{"n_kv_head": 6, "activation": "gelu", "norm_place": "pre", "qk_norm": false, "tie_embeddings": false, "init": "normal", "init_std_up": 0.0272, "beta1": 0.95, "doc_mask": true}
Each number is 500 + 50 x the weight over its row's rms, rounded and kept within 0 to 999. Layers, rows and columns count from 0. Numbers have three digits each. The size before them is the row's rms in percent of the matrix's.

# layer 8 MLP down (transposed), 1536x384, rms 0.0862, rows 803-824, columns 192-255
096:504446489544466523446559531524494529469456455508415441433408564580584445487451529516466530520556482531542524579501633548586520502557590487470514552581459515418444556459524528458482645522512505
085:548447510431477471459516507426541524477493528487597524493516501546503477555552490461472486512380500569467525476486450492507495474565489575471527483538594539555527460450559534467446577520488403
109:445439490457494609474462450474520473527534431535502529516488568548559492531529514458453489508493446506483513591565509563495574497514513501484449514495478534440583479442521551485543516464503498
130:534454493547540531508561533498476471517501535487489452503526486459497428507559489486520520533598465508439504535509495506502652510500505480420511431465533469505473416466454537588480472488490461
119:414523461457509484510453497584462413503357537482458456520514479500487529535481559487569543535444508497457492520472500596556442519563591527499483439505505584464507441483464439608517483445513528
122:442492496501501554401421501605485574602556521512585562441478506547550499563556431550487491451586525456517569500418469460546452438577521461584476522552489504525429495501554441490464366395461583
106:536454449510499525489493538435485587484535413497464535488444519485616566534360510515472541342447504448465526516541452500519525492378520548447435480474537468547467453463352512491596414496534478
105:450470446448427515501546505472484465638590503412521505469464490446524477599449481457541503426552518466451529474508496612523363481562529535488498474479479494529462540455551513535518471491522458
106:515509466458481517430505503465574453560529449544504462465524485505552470515427498423607610414512417556500545474525581531518523493567513500518477460539531505497435446469415548514469351497490379
105:532565533445505553528544532559425539476482540466577549539559451467483504505559465442477583474491422431544543459484496529534498503456530460525505552441496413520555516396502571572444496460550454
115:493463441481440554512405499492491591507487619421533496483470513598595541548595433619553575452492513512506517584484486481537525518455469558559525562466550586497490543372435537467513464576494564
103:467560522482620457487482526568513499486503420407526519494571537473470549489508421526526550466526527487445488473525425501512480472508550528498481440565506512553539460435557495477541467498529540
087:443394556512470516563507555361451518470461528539444520486486510508543524497567588455554490559447480460461497495503464535527468450431601544531467389476520460493545412573526518546513391569539505
092:527434461526522496592448504521469506513497577542479542515537488551492454511605648350519435608510505578448469370486479409601533579416484515528541494509444397486494397538468444426530494455467543
097:494500494549541558534623495441520524499433483530620460418509473503530478570475554390468459419435582458516492468559544567421476417449469449502616518491497482553497474419533543586469427523540406
085:503511561482573485502512580493474555468505518595530433526510545471392455420462566518525481467523484495471569461606476460467581517438580431469525490430447509527562535544510529480508597456551412
097:393542362447519569502562488512501504531449496563506549425450510529546518535510516443519580431485501558491467508402453480485473488501483441587545438477453467514593616470528526455508499520482499
119:540489417508485533460468481592575585451532457460503504509498524480578550551533419336563481512555421481489542514510560453537551457505575449511510444466545506494553512461481447481533362475487552
099:500490434505501413469509474549567460496401476523511493485551484483499482485429451478495470435418465499554534475524524354460539544515484528487608475495570501472524472482477472539498426565467527
084:471474535513599546502402493460461472462480472462451506523489491568544432528477554435408558436545493463479506482585592474476553535405551606432519462455449455496542492444407464447533406478491500
097:551579549536450371445488537699429516529512568529451447423449546508522460454555521498457516480518520566434470459456471497500571549376527552462519533481514479459472493423526515512511460417511565
104:447521492490563578484465588493474520444604480556519558466586448449475562561504519594576489574482484504529507523421444491461524563542492546452424477512529513510471539493507463469533443574483540
# layer 8 MLP up, 1536x384, rms 0.085, rows 804-824, columns 192-255
090:371491506524391542449529474522448500529487428502497459520440505467490519514518556522513475491495475548571413535504556486586439549549491452562520382448442502423480533465520565541494508478560476
112:505480526506400463467477509555486493524585465532529582523494477430622504529432499507483431480496482585533582443546513506400542481518480511487504464575577450497565512486555506380466520507556485
109:576510447504491456563552495485422478582520542500539482517553499428528402525502382462406500512429566473489481511547525452497533542410561523477448434539511586485521546497498538523527505505516553
113:495536472510523518526413527529566498553590594501461484506551461450489491452474460576497517414497544465501480546508507445516504609472520525433524545488448457610511480504452682446481521441446532
102:481526487494511531508410416490501430553522564499496447479497517432466445469530482475500530381485443443536462396530563434525475523503559534545499396502524503484511503487552543426471538496531484
106:496509412491498566420458514600590544480529432523432397441476571523595575508494427549527571513502408604501492548517509495578506445447545533517493452546466531531524436515454537414569586528543488
104:505496529543542447514482581536488542481473521454511510474505534499380472485456509553529593493611509535519387456543540450500395424463553581544545485525453457521494489550512542485504526500465564
100:532511575526585506432453519523450520494432548564393497526534531436474417497453534474576464506468472470536538468487514569595532553463488426489553462467556433453583484515554449534557505546464566
104:468463492536440573514539539509503478540505544505618488593499570523428463550471484448427444478450533476424559471482522546411443560415518450522491552511504478396499481534439569544462627510491496
110:559448505503558541534489477537425472575465443490530372589498520513477578534476496542512457444468510489490443526486559556544467558426465515473510541416467535487467482620478480466495455485519494
100:617417485462450515548492510424505520537512501352466421500528501467426518508405500445478499452601439488515451531551533496456533487539480488499510463476509465521559446449519459511481482468518595
089:526489428510489511472457512508505535462541569514505462458466457511513519587422408480417520480535526457466592504522502483451462471448444476499457504490510463459509481431408526504479451458473506
099:498561489441472478434463556489504465409454467495458509528460521449501590484431401662466476394515498489427561575477514578514552470532541470570522497482504541513487610500522523604407535512480524
093:530542468564475444486352420514471474615454540454470571550484602496488542468557519544477501537573519553549528436455474485490552614606488487494469494405508484529544562462574419474456485461481463
107:537475418503447521493462498521531495554570502461466558497506447497537561601554414478442527498514447518476409523358483516535429476505395515487481561528581537437421473471430445504530469559464574
103:594449532561528550543532589516506470481434463482566393495522555482590500579536558432474486436492566583523555533495558501521404533490447369565434458505495565478566576448475491532507532588536538
120:478495495430463500461480358509515498482454452517468544644474469509510494582440511481493427566507484492540473478464585499467528461535493482445491504492549467473523451477529461502558441462579532
097:404541519486518563492534528477551558455479481563481596545581473419415561485583570527446438514471447578472481652529472481447524468573436439589583473428436516426539508456493521444514501561523530
098:549496475517526505463425438512511450460629523576462508454501574572618532562536540510482453526547442390454500453472481544520459504529517504465494509503532523511476509502471548496480509469398560
093:526427486464498453636586578519460476416564561474385507492439518469492476583476426522460460435516434458501501529490474506420416531459513517427472525483480587583489501562430479450475453511453415
101:539520482563483637503404449556417579511580464506467514544413646456534552452440454457477529539504501490421383530563568554507469461509513549542508544485484514465477634470497461490481380465406439